Weights of a small transformer language model: 1 head of 64, 11882 steps.
Each number is 128 + 24 x the weight over its row's rms, rounded and kept within 0 to 255. Layers, rows and columns count from 0. Numbers have three digits each. The size before them is the row's rms in percent of the matrix's.

# layer 6 attention query, 64x64, rms 0.157, rows 0-63, columns 0-63
076:094120145139101119111113139142164172163146150117132162140173124146087173109096157138094111092115140114111154086131089139103124137133123142118129128103136124126131144205128116139148113165109140
095:115124140133147139075117104143149082102174087162127122148156122112154126129129104107147098162145107150123128190104143114151127111097109142137108110136137135161151094123084130162098138155105160
088:138117119114134115219136096123115146127058135114094126120144107133120122124127139132113161091111153120146110090138145143142141161111139136141131148154127148162115165108131151100103170100165115
091:122130096110131142152161167130123136153075111088135097119109111110099123151141136138061176114142143143124132104116138128126118125195142133127136169123076121098117135146175107107139130126145140
101:131139116128117132145123118115114065142116120128105133108174172105149095104149146139115102155142154158090142075141168146151122115132148134165115109162108165135130110096157154115089152116131088
095:177131138128123091135123111153156127131171146130155116157094106096112184152109149123148144096128104153135150068106091120096117156122138102129152162116155111091145107128091143125128108113144099
112:093124138126123115147183086117103115146137134126105150154094182097142119123149134084144122158156114133150144141067129165133139115102170094108139097097113155141141146107122122153082123125122131
123:114113174103155171114137119101124129107087092122106134105123121144109064156149136156128142123171138124126148099108140138126117127130163136154111114143157141106123138103159139089138132136206099
100:189144122160128116133130122123149079087109130116092146128179117138124063104113136114151120143149140135104074155108113137120126152136117132112140095168107158114169123151118149099129146135157118
115:144115110113135125133099153121147146111094103128147138118167138176146077121118127184136107125121171115083112099117152134128091082176139141139126142170113164143174131122129129136088112118128142
117:153111153072129094097165110115159144136131074136149144147078100164106126120107141107128161136134109131138131093144117099128110152114142109146134115090171157128139115123115151178169105143146138
110:146119141128155169129124114104118137082139121120097153136126155140127174180109158151139123104135137140111150105126120105175131126081118081189107147137153117087156123132109130101082116145143119
102:076123111125157092132088167122141123143129110104141118156129139135138155194153128168128109097142158137117098129110135121123140114110142107169093161170101143143152158154118106101090136136159110
104:147129133128136139099150129108122164121184128106124163127157114116168120163203097118172154103156126128119124144082094138158120121138133126093093124100099116128133086104137107144104134111113116
089:151075103125172109112134143168137114170094083176137140158125139127153169091158147075130099131142135138117133148102137162112089107143112109133122151102091119123106120154105122142144134117122124
109:115118148107093125079139103183163163171115175172148119137139124133120119115094096144136099148117132127148124150140150115122137122139136191111118130113104163134115132131113105117103062119119119
122:114133111136148132163140122102115135104123164106126104151115172101118150162169136158115143083146137137117132102098091150140154097127163085132100154129114179143137141091109110167081097119135122
090:156121177151087072115117132129110139165185111119152166118100124131146112127109142084143129136150120109112082102108115125138140149151102102106158108132140137157122144159183151109106104128134122
106:158098123128117154143107197140117127146137125135098137098128138129114090125118103135105140117124139123166153143171124162120094166095116134140130056155128116108131101135113098149166162087137137
099:121117131130105154106112120099124112189114118166083119113108130156127133132116130084166157097129151099142149111113121126154209131092140116166138144109153130152094122122126130114169126106155139
098:166103138129123158096085126082135145125120102129092135143113116144068138128134108116099154176121124102178102140111133146142148132116082151132106104113159141142116127153129139147137115153195138
082:115094084125123113169165124113171139113129103169079125143112172106110124131121103095151146121146085167139086159145131129105114145118114120126118135110128162111160115173136115108131111168158113
091:081124114138081109161120115143095137137140133129150141150095155161168082100098093111145134109112116133135182134117148116105126115124155118131131130137130146159155156130049147100124121132133162
086:166171151114130143174106153087137069118113145119080132123125100129104135110113147119106120126154177156120142124125112101143170100168163138114127158112142119113129096141158140112130095135143087
098:154102130155107145085070131112149092131130108134151168137109096117087144147141093138131131113124106163163102141134119094110124159098125098141180130126140160107128118115107141138145171174110105
110:125113166104148134146132123141127142116112105107112127155122102083091133121160152091122146078159091148091107158143159147151123162117131136124112060102134151124107123164110115129144133122183146
106:091133143098140138186111139122167143109101149134115137128144153127126182166118112097162092122145138156106123118121096162094139117091168142135125101107163163136121105108126127126071129096138131
099:163088093124132136086164143154110111139181124099131136155083152116121108174139157157141124129157159119130095108137118118146126096111179156116120128123145135148105111115133127160107108069116138
095:150127117150134144097177151098157116089173106098149115112085133179107181128123106126124149139128102141139138190098104118100114118129104109124117128167128151122124156135141087103113138150114144
098:157106127177136113158107153127124135120129119099145171153115124129118087130117139088128167116097122066126104147162088085121120120127147169109190124162132123154126100160111126144120106128126135
089:121112150169136133148121128148156133129150159124082145113144125100073162151137144126146177120135148130077143076102130133146078106102143119128115150092113114141143113144126183157135164133112132
105:121104125143117153157140121178138121143133089151107120121100163112173139107087087166152112135145111141151147141108131178158125113171112112128150117103157118094124110120109112167072133122102137
096:188119122084127139158102156116107130125149121133128123132172139176167103126125098157119088156103159104086169114153097144126133103119124128163112096142159124146151100096119138145093120118125114
079:111140135122149130063135114090120085131110157142127152115152124099166090144157102124161098171129127128124093196122153137166153116104114115119103094111112146139135145114133120124140098152123159
088:105119103138119121126138105164169154119104125142096127132080095097116153132108150134073183114158114170142144098095146122107119146165156132113156177146097120114131087150130131127145126135149141
077:138146110136128127135139142139150157152151139080104144123097134111101143136150140132140180103163094161131150095096105127138105107104139140131168135115106137064125064117101103161123130123151093
094:136162110105141106136118140143100098113150157102116103131137168129138108114145158157154146149114132179098161128104160124079085110147135103125168104163124103080141114140115158130108088131095119
099:112133164106128118098151123095121131107182109147120146128110152153166086118116126112126093157115111111128143178139150122163095136122134130110113050100115139135101126122164174134129126123106166
126:065099133141145128121166103126107111138135094132087132102121156147204066123141094141124097162163136134146122182124120120118134116159155113126110117106107133136116123134152149141132116151124136
098:110090143106112133105149078086147157132165127131140137140115147136129161145165136138109121158138131108140163097099127077155113168074140150140097140089154140146130146124109093134142129128093090
107:099112072155116147147129121112121113120107180122144131123138142146138133144133117175102122102132167122089111121102159164106131132158139129168090159157119113168164130114105094114076149116118097
106:107177143111138125185138105143106116097093140166085119155158103090133132106111153080143126119132113183158124120133144135122157124122139108136118138057103143143093143131122155130145138131137146
109:157105119187102175111122146119112126111144145150098143107136158143111134080095107110119122131108107125115119168132163169131125143128089163112114062170129132138103124139126112128121170102127153
117:149132153103123141115105119133092116080130111140167130129131128099103141126133119123128162144136116129152147127106130127141113167111134113080169065121175137086083128144126175120184123163116126
123:110154107128124127110096108136143129170119088126166143093096128081130145103119135089105095147112135141174133126135148125116192125163160157143101121125139117127152149117155107091141124078163118
104:111141094139104114133122133142161082119093165121108113165167108118136147150123161113111167141123138143133165164075110175128141165155096120083116115093146099117118121105119155128106140133093123
096:142188085085116136134127130114115128150177123107184124184137095152094131146091072132167097123130120135116107130110121130132119126140116106149127137113126118150121117144095136158121144093117166
099:145129068101132147114147127106119131120124156159128180098138092170101137174137118124080164120162100138125121101113116133131082125133105120119124126117144144151111114114123110149188107154143169
109:114111149131152166126201113115140151117119147121109134120101113130112133107122155144113117120173109089171140127103116106118172146101149127135123133128144093140064136106148103090155161122164100
085:104161139156145095125150161141127105140134105098121163191126118145117139084119123097115120111107110176183102114162109139107146128131134100114104105110133116138124127088120171133174128127168149
109:148128118126150132141089156170154119122142143159144122140129134136104130103126131155114150129124095149121115158120113109117109142123103092103124121145175115100100058145121180108188089102158109
089:149109166168141141172131115117105137176145150084098121138124104130158156139148119151118089108119097131107118131115114095106135121130179095117122152124163115105145174125133134092107136115174087
086:139112158123104165141154157125139121143113121150138132115153071124131136105177073115118158116133137144116101125110076109140169161116097159142088115119114135106103111158147134158168088130120150
078:116126157103179158115135110122136147170084103153061139124150112128126153127117141117131100121103134106179095106141099137160134140139098147099141123124128140133118171122163158103153099110161153
083:111134103162126120160113139139103113099130137151171134112147111122145115119067144104135099121145139093134110145195132106111169103145086147167106122109122101149111121095142113146172109162143109
087:152136155086111123157109117148118139101134107127129114151147142095112101121130147071079131145100138117116138087143161122172175147137156118097140109120126171167108126119112174133118154134112085
086:114111145135178134105117116134109102140140139164112143100112102097158068127152099113121120182088138149108137142146159185091143133111166126116114137132157112113109117125121142156099110130160165
099:117137140112122126126121105128124156138175085151125136125166133135107119119174125121122135099132107106124192115159166084125168121152126170120128154101087140109148160112097077114116150094141136
115:135142131097122133112149073146121151166116116102120128096121175165096083133186126135130138155157143148120123113147111086086132118132133155177147107120113109104114114102165119140147099141158114
107:119139115089164156113115109123112122136116100145153200106120145118138124141089132135122163142109094149133166090140136125163105069094184124108117142139112111097102131124154130135125108137150098
101:105111125143122126138153149101149140144159191105139143089139131082116136126113110119152123111151134121178093132091110135127161095128150078194120121095133141154151122159095146132139100126120127
111:130149121119117176118083119074138152154148169138118119114117129113141144134129141130137101141114147160142154138106145122147075098120164163135154149066155120105077143114156102121132119092146113
081:136131133147137144137141114146129126125139072108118150109146126141177094113159154102149103176107139083140124139167119092089142131076134134119093112130127107092095138139178145146117163142159121
109:137125118098083138126108119105127113151128126124123147137164145139147105126084113121160095090124182122135117132152104164106126128116079161129106163139118125140121118101172102200141139122132173
# layer 6 attention key, 64x64, rms 0.167, rows 0-63, columns 0-63
069:086106109135141118097113145106142145137082150102137172128103108132108116133119138090162162155142144153149114190137174102083141133155173120105146159124141135085120128132118114093104132114141116
090:107156140106102110113110157103108187115092096122092127123134099109128135167130103120118160129158112082139109126116073109135164131098113144161161139109146133167131186157133132103130143140125126
078:169097078169105130104171093150134126134153160168131129161141114111135121115133123125121086157121115172115113134151175106152102118155099133174140119127113136134119111102119108160111087116142164
104:143111111185137158117082127168127087128158151131161103127122141104134125137144088104137135140080128181136125085149167151096112129145127122108120132131141113132112119132097142160070105133147153
109:115151096096136124159168100142117156136125092157156103128147155094119159131172154141080113123096099126137147110139142120106137123120123148119121137086097100125116130125066158128124152166175150
091:097122127126131121096117139099113148072152101109114145173134131176123167132126131171108160124131167118156078113133117167122092170124100112113133132093158135094140113163124120131161148131098127
130:138138133078134114116082126098186128066116131143117124156160100158108160137161167129129109146147111138087119121080128123109113171160135150142137141108094105120175133141147139118135123122127136
106:109140173126137092131145153127091150116137148113138105090111149177135133182121131160096088128163148117131129127120104107155171130129122106100148119163128133116123167119156124092137145100076094
110:129135063126101161130133124159117129143138120081151101109154141112134100120119088092141144103100120135135180134151117132075154146126179132128119123116116111131142189146176134108137140107127115
105:109126081117107130129143147132118112187157097130134109168136149110116103113146173105134170129089085135129183088111151106144114138112137135133124107083132112149123135144116182109117118119151155
085:129147110122102160111118162142137145145118146139123154128156136128132126166134103130160117160089157169107088091154133090166103105146131091111128179105104108125150091152114170086103126118107120
123:113159206109142117118110143130166147089142142110127156152116106130132135155133157151134131121165154141087126123123115145143137116093093103073121129097151117140133088114107170119136126164094109
133:116100073147112143129113179142140097187140135141109154128153096104134138113114088148126091124079143118128131109128148120093121121160114189132121149160109129149147100151121137149114125090154143
107:125115122145117155080149096161147111127158119119165160088120100093120130131148111110111130166150150113134107151124151145154141114136135125087107123126114151129127082118128101210139073133127131
090:141145136103152110112142124133128138104119146166143102109123134152130133096131124113157128111139140125123141113102107159125120061164113139145101113124176083181098120104179172170130134128082134
086:118120123131139167137120129131156142097121139072116107106149142143127088129171124136112136180112125163100122150138138152113112098149147138095124134100111183074089162115136115077142161116138136
122:116097108151124165129131097136152144160104149124095116125137130105132145201108132153117183095143122102139083146122108116169133088148122131110083134148130119140131100146122099180129116140101110
082:143076123123121131105153119111156091122130108094160114154120112070143136093112166135130137146134167111112107139134168128116117171156123146116194106132164140093146150165109148150112117112123121
109:146156156136135139165140112146105115103134107130114090120143155122131121123135125127115084115101102107194168105084181100095120133090106140156129102153146162104113136127119111180152134110138118
099:096137140096151122127154153103121143110143125133090118111111120135164130126102115128170154109068128142134113124124114144147161106117141104096145113124136150130100166174064154149126118100192122
095:121120106108129101130129162121119107131156163105115130166108139100087124154125141134180129113133082118145126119097161128147128165122108115101096110110156159105107143111125177179170134106113175
086:139118167090107069144146142159127134171169144105153122147149122125134132141132095172110114124137111184172122126134133143117099142117099133110079096151175122103157113128130100132119128117094123
085:133156147120144132119143123131146151119106145095152153101144134117156088154100115092149141142113122132161153125153109110138149118112127167123123123156127141157134169149065069070121153110116082
089:103149117126117118090133124121114109149121084092105118139151126159080146174160128123116154117126140157096126157133132147086187132113119101160121138136095104117156133138112207146115127125134147
092:133143164154121113098116138102124152114132123136112119126151094102112113109123168088112147109131133161130104130143197091100158122127109145130133101133094101123167118114154132126162101102175187
107:161104108133142114118107115140129153118160131123142104132126106118116157124125109117114148107148138155201118101053141126145118146110130082099111123124187148136103129165144162095125118111094151
084:166109127150149128159154138185125179139130133097135093098165097130119145144150125126132151111079174126124110114153099099143132171131086103119077123101131124096125112125128122118121145102104153
096:116140120128085190103112148150108109153145112124140076112146133145127084103143128148105165105090129141139127157092119110164124101130105119147141096137147158116120141153156117163137117150164076
095:090134142133142130158145136171147083139129134134108164127124140127109135100089169138124117125097146146141097119099147158147133132089096157131091128108146108102136102110118072159116156177101168
103:173143149097150109140112131133129085117129109095105138129126117158108051148116146143116137107163146126087137103106145090137120129100160139174133076137111124160154136147106144159160135121148120
094:134117138179148159140118142122141102158091128141124140133109084098082089117150118106135111125122157118115174172124112119131113097166123093141120136198120110154119132140140148142123095082142143
102:101091132162121133099143073120105160152111152106166125128132119166156159115118133095120122126105136128155079164140118128135102167149130126154116127145135160110067148092136112133151142151125082
083:127148150113148149142140109132094146082135110099099102117136143179127157155108142155143109099141145087167085140144094165131103170060122152095133138142109130103117128117128145112151135141124104
074:136124120116111137121122109130141115103167173142088158117136098086157140145126113146100137062150093153104114126127083111147156111124137114164107141107126099167150173171133108140155104115137141
079:113104077156131103091124161118120166171094126127147143129107145107133134152111132128133154135140119115127129168122153104122172142164116108138113138089132167145088131123096111078126180096096148
066:125162125125138076093110138131115143062112124126109122131091143158147128142077126150134113174139137116124150188139134114103160192141091124113150131133110129081119126114115133154117126121144144
109:129174168122115126163081121107128089097155156112132122114161179164124123152137148131135071173141137138137129101118152118154109109102113105106102107121142105106160123101165137112124136115096156
098:105148148106176154134123135102098096118104085139119146139119111142118116174186129133162152117174095116091153158105143134142103120082126117163128088117124087139120137157132112106117157144141130
104:119101170140116151106086135114126133142148158101105135147113167143119150147164120150144145119096131169132098084110161116122136125110106092119120116104144145177137161141149145083122175089162144
113:130104089105121154111144093090150175098114143129129193116140119153069171098160131160114154118132149109110121115137106182130136141137114105154118107124144129101147122150138115162138137111136096
110:098143134143127114170114112129122108127086169135136105136138117113135132103141105109122116115150124091166116148104130177106076126093154096153149108178162158177142149142121144137120105168121100
125:120071152118121126112127099133180078136125122142121193113113085126117120130156136128122119164176123133117129133110117134129143120118130153113125100170139132177144101151137107142094095179110105
169:117139076106095176129114127099106110190119175118115140088146168127106093116130100124141077156102165127143132142162160124130143114138157155156123127135131146099102142119142126115122146104153116
114:115128119177132150104102129150116074172135116147138191127121141114131132071109096151104162164094130105126175113133145112132130118128099144150121161129114128147120077122096138126121100138143103
124:139124154109138187095136116139141105108138095117109158132102161161124131151126151131173139138133156111113145096171135131137102110111091137158153142122122072106109083165135103130130110146096084
102:113133093157153117185144122160146077151138082105181128130160082149158129145108115084143158113133089098115113152129103154132113145136124129118107131121103111166110113131133114117127130160122165
094:128174107117130097122151118123123163070102157143114134123105124128101088126136100156130140156098138110125108103109149162169121147115112104137151122073182099125135156124117123143159102181123134
101:129138106087163123116156093123144155107127116161108134111095144094080134153161119130133112116155108142137129150149119135134145127110116152056126097100133096122130134183141140171144151174105107
103:091078169095098143150110142146161155143116147138106123117117130108102151080111148104159147124103122142135116136096108129144170103136149131132104149109083161148133119171089137130131178112154145
092:133169114131060133116104111139120153123114155129127090147153089118067132181103144096162126100140137097147124141119149160121168133128137142114147119138167122111157135140124098136100155096129152
103:166122173154120130133111147140091110088136120146148122170121132134089121085130121111098150153105109110123123090116119158068126147112107124088114101151130090169134165155133151152124159106121152
093:107127161125116125118118137125151126092088162129122130143133124117110105158144129083147131110130169165124093094115137132147150127141137155118115140152075137104156108160122185161125120060091108
084:117128092143166095137188145117090186097180105136111135137128116124077122167133111134116159147102080149127128135114173144111128116126161132131132117142120111139104086156117129143117113125097134
083:135115102107120080148127157124145172098120144134113138161076115108140159161149123136137116120139149112100130127117098145114135100115140150086147127111136178085104104132136202151122157104115111
082:126110133096112157138120068101088096112148118148107103143146108181099119148129124134116121133140126117121135117139139080076131163112147111122146127111165130153174161125105164088127158167135120
093:159127107129101125114109115086099137160108124113150133111149124131181147152140146111099160114136099102129139142148132120160139137136153069143155113084149130150128189116144147110141131062102129
089:160113169145122154101134156114089132120184157128149110093159148116132140121134109114195129072128095134131143113126100156118120139104146140128117119172101160105130151127130124114117110119071145
084:097126119123129155109081078124153151129081110152166146102146138100136111175095119161114112150130140166129149132170169144159091110107162099133121136137101159112097142131130145119118089122128118
100:120123142088121161113119133089148175166161115077131107107094178118095132132134107126108154149103115152151155116189114100129114148146115143116113141112130137095119144114130099164084120129153139
103:182104113087141163104102091106116133133099161129168183105110123147121160100128126152132162112127103157108156119159115151119146107092129120112153126147150095089132128110135135147133136137167087
090:113134129137110122140170107119162131117120148102085101184132121087143116135149100127160160117089127130124140151107145105111143146137126123114102130128140143134163082185113052136146114153119150
102:123176141104108141148145088123081141131133123105147101157110138143148098100173139133161146130109139158132112121143133122150177150094135113066090152147100143074109109126136137130164112115140129
078:123148167105097136144104157111077142134160130121113174110157128159084097099101130108131114104118097121165146110181145111175135149130176115140123118146149157112134134117149135131118132096104095
106:142136134112128095169146095149124117097170121124092144066102148133103115190123123163174126119123135089116122142124145129084134115136135148116155105124115134125136138088108182149108116144150099
# layer 6 attention value, 64x64, rms 0.108, rows 0-42, columns 0-63
131:139142141114157139148159085100159151116141129116122146136081162157126080119101127101102097130145125114139125120167115122139176128111129130109109157111088076095135135123175131134151178155138102
075:120138159074116091208123103145137167165115130113121141122162154114097155113140127143128110109148135105116112131144087133143159131086150177099119097143102124141153109151117138120155139121128105
121:111130124100103120088127101126166111178084148142161113177105090150154123090144114162075140130108131112115112170160141158129107161141119153146109135142133148102126136130110105121154092126103135
104:143123124125103138148154115123085151129092099100122086156153099101106143143163105116160121089111191146104166088145126135167110147109125159117126139136125154140130166112148113139115099169135159
117:186103147094112119155121112115152149169124097108105145098146103128186098091106104125147150164129141142139090115122131136148136156164105110131132152145122098140152153135114135091174098112114149
119:132141172126153090138117149120157173124142122141128141124088171120147123121086137078089103132111123145104118166092087136128132128172160100152136097154138132088095106121148110095143134159133137
100:073097102140158118108115105154138128153160137162141140137133134163115140149105130106086116114169152149132157123100159156140089092135135107120141074137165174156163135104138136133131114107133098
036:111121129157095118142123130120121156136088129147136146184165119124127129124120157156100112155110151109160098067120129142127147164079149146106120162152139164097116086102109125115131130152085154
099:134125144128096123170118104062140099076144132130143103120133100135123098155118130153111071120121130142136145106133126129164143158169141110116122114173122155153141131179103099125103151150153101
122:157147144088080097149110132139097155152082120083159115129148131140107154194132122144111140147108165139117099106149131141125111149077118147122116166140118102122118127147123113122129149133107181
100:122095153163101156100145131110093135106119088130168106124125132107149127121100111139143110150106094132145162131119140086126093125131120123138101099167113152137147131140159085129088175142165183
126:146094156135098111130097148146144130122129099092150090124058108114118128106137127085172145142164144132165136138140155158112084157151148156111173143131151126120112129127135123131110137121073113
107:128120083112178134139155133086130112166149140133144177103138137166149150127110151132113120121133124125123113117091177128116110132130113071117143151140106139106154132067135121170110085107118157
100:126132139153157132138111142144175133157086082144083128144127109094166073130172106131089114095127133120129139097125114078136156148160134148130110143131167148159095137140127099131138095110130131
096:125147116093146096156144112105152125147139100105121152118094126136146144127102081156081153148140142150104113121133144117097107151119133070145063108114098145147131136149152139133179167121151131
082:149122134135131091105130133168109133156103131116165138162092105155172126112152125097148162146137121105134087140112146157133097163143109124153165135147091076148109150127146130159144076116125166
107:102130130141095141096139145112172116121129138143118121094151114127139152106095131095127159112108066151170103158107161143120100117138125147150190163156140111141091168123152096134119124141157130
084:117132076090145144096149095129101163107157132125110137139129123122110119129157177106154150142106125134111137133108159121157165180130111102105123148107122134117148170111075076108134102159133143
128:140127124141111140122110158154104134088116071125123077175113116137176113100124139092150120138164109119140130110090138171132085151114117159084106158117119135117154105153155103156145113136141140
121:109146115145137132129108137086126132115128117090113126147142124080120129126127146138129157144177164125140136156119182097111107119131134123112121136140178074141075127156120120126201140115140084
095:112138135138095080135116092154138119109164149125144117135121113116131071177120117132097128145136138115139141107107142114139148193108116140095112094184118146129163117157106097118102159155100142
100:099116144162080158096106182141140116094138127126101124076117107123103089117141120113126152173124145143122127135113159129129135117143145099141128120128118120191099128151107183116130170148118097
100:128106139139133146085155132104157165142085159125157110177130140112094147097151117138093101154109142132144148163153089105120169100124117105126142133164115092142149111099110127089109140118090153
094:135114110098129165165159100112181094131137145156122126102151112068117158105127111160121149129142124155134132162138129105091117116130145096176094120112160151119134122136105133095157144117136075
127:160116170105124109166182119129121111142091155134154119128099136131132126151121136086131130123095110149122106154161126139137133146140127085106120115170137103109053117149134149118069151153126138
065:110085126141112116093124106138126120150139113162141149152104134127155114115071101101114109119168143122132134106106154110135057119125108125147141076145132131144132107137186121180156112126161131
107:163167111086146101090114124116159126102110122150137109126112119169112150142165095118125139138106123172107182163126139129115098131120083130129143118090165098160148175137119132146120134088109126
107:144114128150121099120161154131098113073140144123099131128129100111104131103146126146183134116172135080111119135137107153092152159147123138138196089136075126148114119119119145128137110154128095
088:114137144104123138160100140085140139108143128121107134100139116101107158140120167157169122111134088152095121158125095147151152126115177108163091119110095135142171164108113152081109135095153121
069:109185142142154147158134151113102134114137152099131126083141124138106162102167145160139159149078082112119100175130113130114186114113153123128100136138097121133122143119079128095120137131126130
096:096124119145120109163093133107136130102116086119149130145104122154165134096111087104146140138131135163162152099128100144162126095138154140077087149128128130162146125115162169157078119126124160
077:108152095148132150093125119120122134134114128124142146116163120132106133083154107160118167157102133104170124093127167094090161134097093152107128158147152122110147132107091101128160120142065124
090:098116111112100129154152122089126148125078092128173149151151131125121157119127111124095118123115118166109150124131141153139078101110126124097120134093149126131107150125168131159107207139164137
086:088160120097116119132087096096123144146135131134150182127131121127103143140096151141158150117120120139104100105148150119189112137063132141136111109137126113134164182111146126167122102113156145
098:126154095149130149160129118110125099093158145125169102128159120136144148108125144149101113176084123142170120160109132116117091071117141131107128163099170131094107088116100111149133156127151122
061:123136135094121106143118119134083132143155176076144132092124122173116159116135132138124152135148148098134087130110123133125162113114133117127125126162052111171167140126106145109163107107096144
119:132127173092115153127124127102164164159144142151076136118133114109108114106103116144114112129136131133095101130145095094174168104113126141136123082145140154183155142157112119094144095095147127
067:152112122108133144129135112107125122115201155106142110111103121167131118072135122104138125158110160115157151148134131108156124095205131132098182114135145132121129132156115113125131091162124114
111:126132073097119129090119104125155134115157135111145137147112126114108135129151119098133198139123139123148142076101152116150104126161120108125171136091143136113145193172148116120097097122121131
094:106128120112133121111185093148141171181086105139103121145168141136128167147101109128116139123115103144123114149115143159115123142058109126121088125120090145128148144098155134096136144125151162
046:090121068144147153117144124124143118101111088151167138137133144122118171088119125113164151152106122155151150147152151144119071120121128111118129142117147130096129124093151128178103115171169115
102:155145129188149137140141115138163128148171150119101104178115110091120079172130119125114096152134129133095135155135125156135123158082109103129118116093151081098141093116120133119127146125149106
108:111087134128126121126144110150115110141174106146076147104097123121156103135085126113152113082153111160116148137148138119128124132145128147106125097077168184139098122107145137146128181136159116
# layer 6 attention output (transposed), 64x64, rms 0.193, rows 0-42, columns 0-63
118:097110118129104132133085195101145152140125116113128122093131142137086115108154089154142113159106111093112122133128148125134130090108165130121118101168162172156145156131122106132129100181158125
045:143141082132169112123123152126150139156140080116141119136141102097122122158153097131100100144110080143206143140149114128134165082150109096101138111133095146132119142159137124110123113142133162
126:112143111119160154132128107113099150087111117181111199082138122110151159133131141137156096125183103126124123114149151109144122113082130117137090139109121081138133140131136104169114152118134130
095:153132115136098160094121128167153100132150117120151137100100115188137170119111100158124153157091119105127132115142119121109143083158118115151151187128136095152098089124130147117139119108135086
121:119151158115131131101140141131103110114067112185125141104117143166095104116136127146097115171152122135126145139158124148167094121124135119120168104128144086109079126127162145090097136129146166
136:130136161168110122121131124093108124158155145117126118132137113098077127133138116128143113155154120087168086075148148088158154138125127093113096139115163172122125164137126132116161129152138076
094:137164124124120156124117131117136147115131173108133132158093102086139193162108119118141094087121129136147077136163118111133167155132136132121080132138138111158111135146109128101173086131093127
024:128166097152130147153124095150121141152128133139086115123142109115174143052133166118136141118157100129115119130156114126125089111125116125132142164099116093140105081163181138117138119119170127
098:127136130130151118066131119146140145162177139111149124114122137136122139135073091131156150178154131138131099145097146130142138110136094188113089131112105126088159124152082110136148103127107140
102:128112086118158171135126136090136124105105102143099155105123138169134119114160151144181153181147083133118146124138115139141104075160102112128162104106134121139128145111157087138122090123125136
104:124097156144155105125120124118143098135182162100130099115102169149120157130103142107137127148142156098107096113143104141108177121082115131159140186097134154129138137148121111099124095160111099
146:194099193126141155093138077148151148127124141130130153115144145129106122093129130156148107124150142124099098099106126065137132109131153125099128158093154137144119122122132134134099138111158094
102:116128134115087182124087147111137109139128170138145114142107168124115128157146121100093121123104146165115099119144091171146137161087125118113138113110168082153154103130090137131174112123144140
106:095148125108146153076154112142105172127168117124117148100102123161136133114137112109125105112130130093166103123143151170130124111188135153193119123106089113112117108098134130113119167119146137
097:105156094122144130120152173087108151113149137123160135132129116127130115174168148097131074115133068076124088145108102133169144120107137128114127141152135120167139172110125117115140123152113139
073:120084145107126170121127103120125141127089149173056163085111147143116152132144155136099121126143144086145105137122108123150132122094143099114143124130180123149103132099162135143131173108146136
115:101125201123136157156082083128132161127113154108099120138151130105094104106131120156162129154158163104118134140139124161121149157099125103133137145106139140142111109126134104144084120069127132
083:146151086120098139145099127145117095154099134165142092087076143163151121109068141146107134148120160141098151111133123130133124141134099138162131121151152088155144144110127152165115140143126084
124:138126148114118117145127178149101092126124136149102105092147175131117188130082126146125120138117151102103098135125078142093143139154107108111116187106146144128124136136114155152086159113116149
119:058151120117139125172148102176146120138115123186104127122146099145121088160162118132134102108112125127087121129108158136111132141141124163106112108122080172127160154099140127140100127116133142
090:120102097095183142106158110113147128166091140150130101114108135140129156105095144130160107157141137117109116117123121112151138088132113189139076120101118108135138164150150108149151166129122086
113:142123128138147112126154105155140154135122138152137156165098123135142085086128134129166155113140110089132156166121124132119098152130130175139133118170091118106092125062149089139092150115106102
097:137113107132140142148085098131132106145144114159123137111090126117141117121138153103125178124133121157141117105145152113134152103041134115148133118118129146101101123148128125153151094212139140
085:136182140126169093141152130133108133086125100115186116156160094115127093146153151113100114097115104162080150128127153119125125153103135165112124101150072136138154123135120156101123115128129143
138:151100174153154104140111116065128160148137123096110127110139113127091089161127157143126150179119103120131118091087135096131159127112140128145132088134129146117154139102146111118167145123176111
051:097125153130138148136119126131124141106112179120096138128121128112109197141133131122128085120117147062133072128167135123123173120109154118109101172124158124146121148150146147088157100118133118
131:161147097086126153150156096134099105100058140097162139125119136105147117164131126167164131103121135141087104113119151113144127107155123100118138159173127139122166137095132141154114117150098130
129:138085119131095115116156087167155147169133138147118111124180116118126121119137116120083133121125154113152145136102113086141153113087150139082103131140141134110093110117148172157114164106175143
087:170157140125139084124120134138134120107160117123165108157145126132155093119120100123096161130104123179116155154105134139141115145140089108113159116134132138137105142137088125093112153172050132
047:154115097135118095136136131113148108173160089134148111141127128118150069140133135110111162118157116168142175140093095142125114149109090116139166096137107159126142120120120089167102170144104125
110:156121167156127107117114157141131115134125156116122120160093119142127149131094105163132155116117107101122093164090102141138103136131114076147154190103137104126125120164096126133150148153068153
066:120121082113104163155132106159142109156076129158108121136110153112169119099135160129135115098144131151081161120156119136130099120096119136128147149119096105146147081143168121162111111120182123
099:090154129180152098166100169127137125117151139095119106131108122126125145159138121130167132146134088109149067139140101132111164129114123091122160173142100123165153138096110121123134081114120136
077:151125110118138123149099143151153133100075158133105138152104136126167146123117109151116120138092127143094140145121147153144123112161094070113162148124141093169149143148130121083142150149074093
107:105157123159139084156139150133126088125101104118150115149141102120105124129134152125160162089185135170111113128106123147090101159138108120122137124123097156100197115162112127149114121101108142
049:146103075101132179104123105105163113163132105179125148130101138129133127157136119122111117125131126147158145166122093146161119093086113136110143090126165127146085139142139095162133122155094151
113:167171089122168114122111123145116141107136120134160133129112096095130138137114100114119109165126138138166135127154166148140149096159130110148111099133114092082095153153147137077120125175083127
048:150123131155117133087132112154133093175109129148162151121095115125061141137090095162140119157168157135145134108126143105131113124118137131140097151123151126082153110167106140170111086118124106
120:117115111127155166113118139175106114144104153142105129121069129135115144127095140145122072171101127130111144148113119126164092155131145136150127169132146085174123112116110166159143113113091101
089:113165115113132130185086168087102122101131125099138093107146109115142127129146159121122115135125101106130130133177082143116171146107136093155153134160145117173085149132150122101118112140118155
037:140108170156102093161097175155124118120103170106122120149125136123129128127109141150107141096110115112086125118110114122115146181107118071122141184127119127150179104147088160136133125123134124
118:117151136098123083152151188134118108096086095141144116116157112131127119109149169090121173139124128125122120106120150093102133139159155148107120079160115154119132159115126138114136187128124100
122:131166174153127084130138108102136163104147128082177099141161101133121127127113118128150091105141159096136085106126139102109164114170166141149120136125136107139125167123139133091100133100147104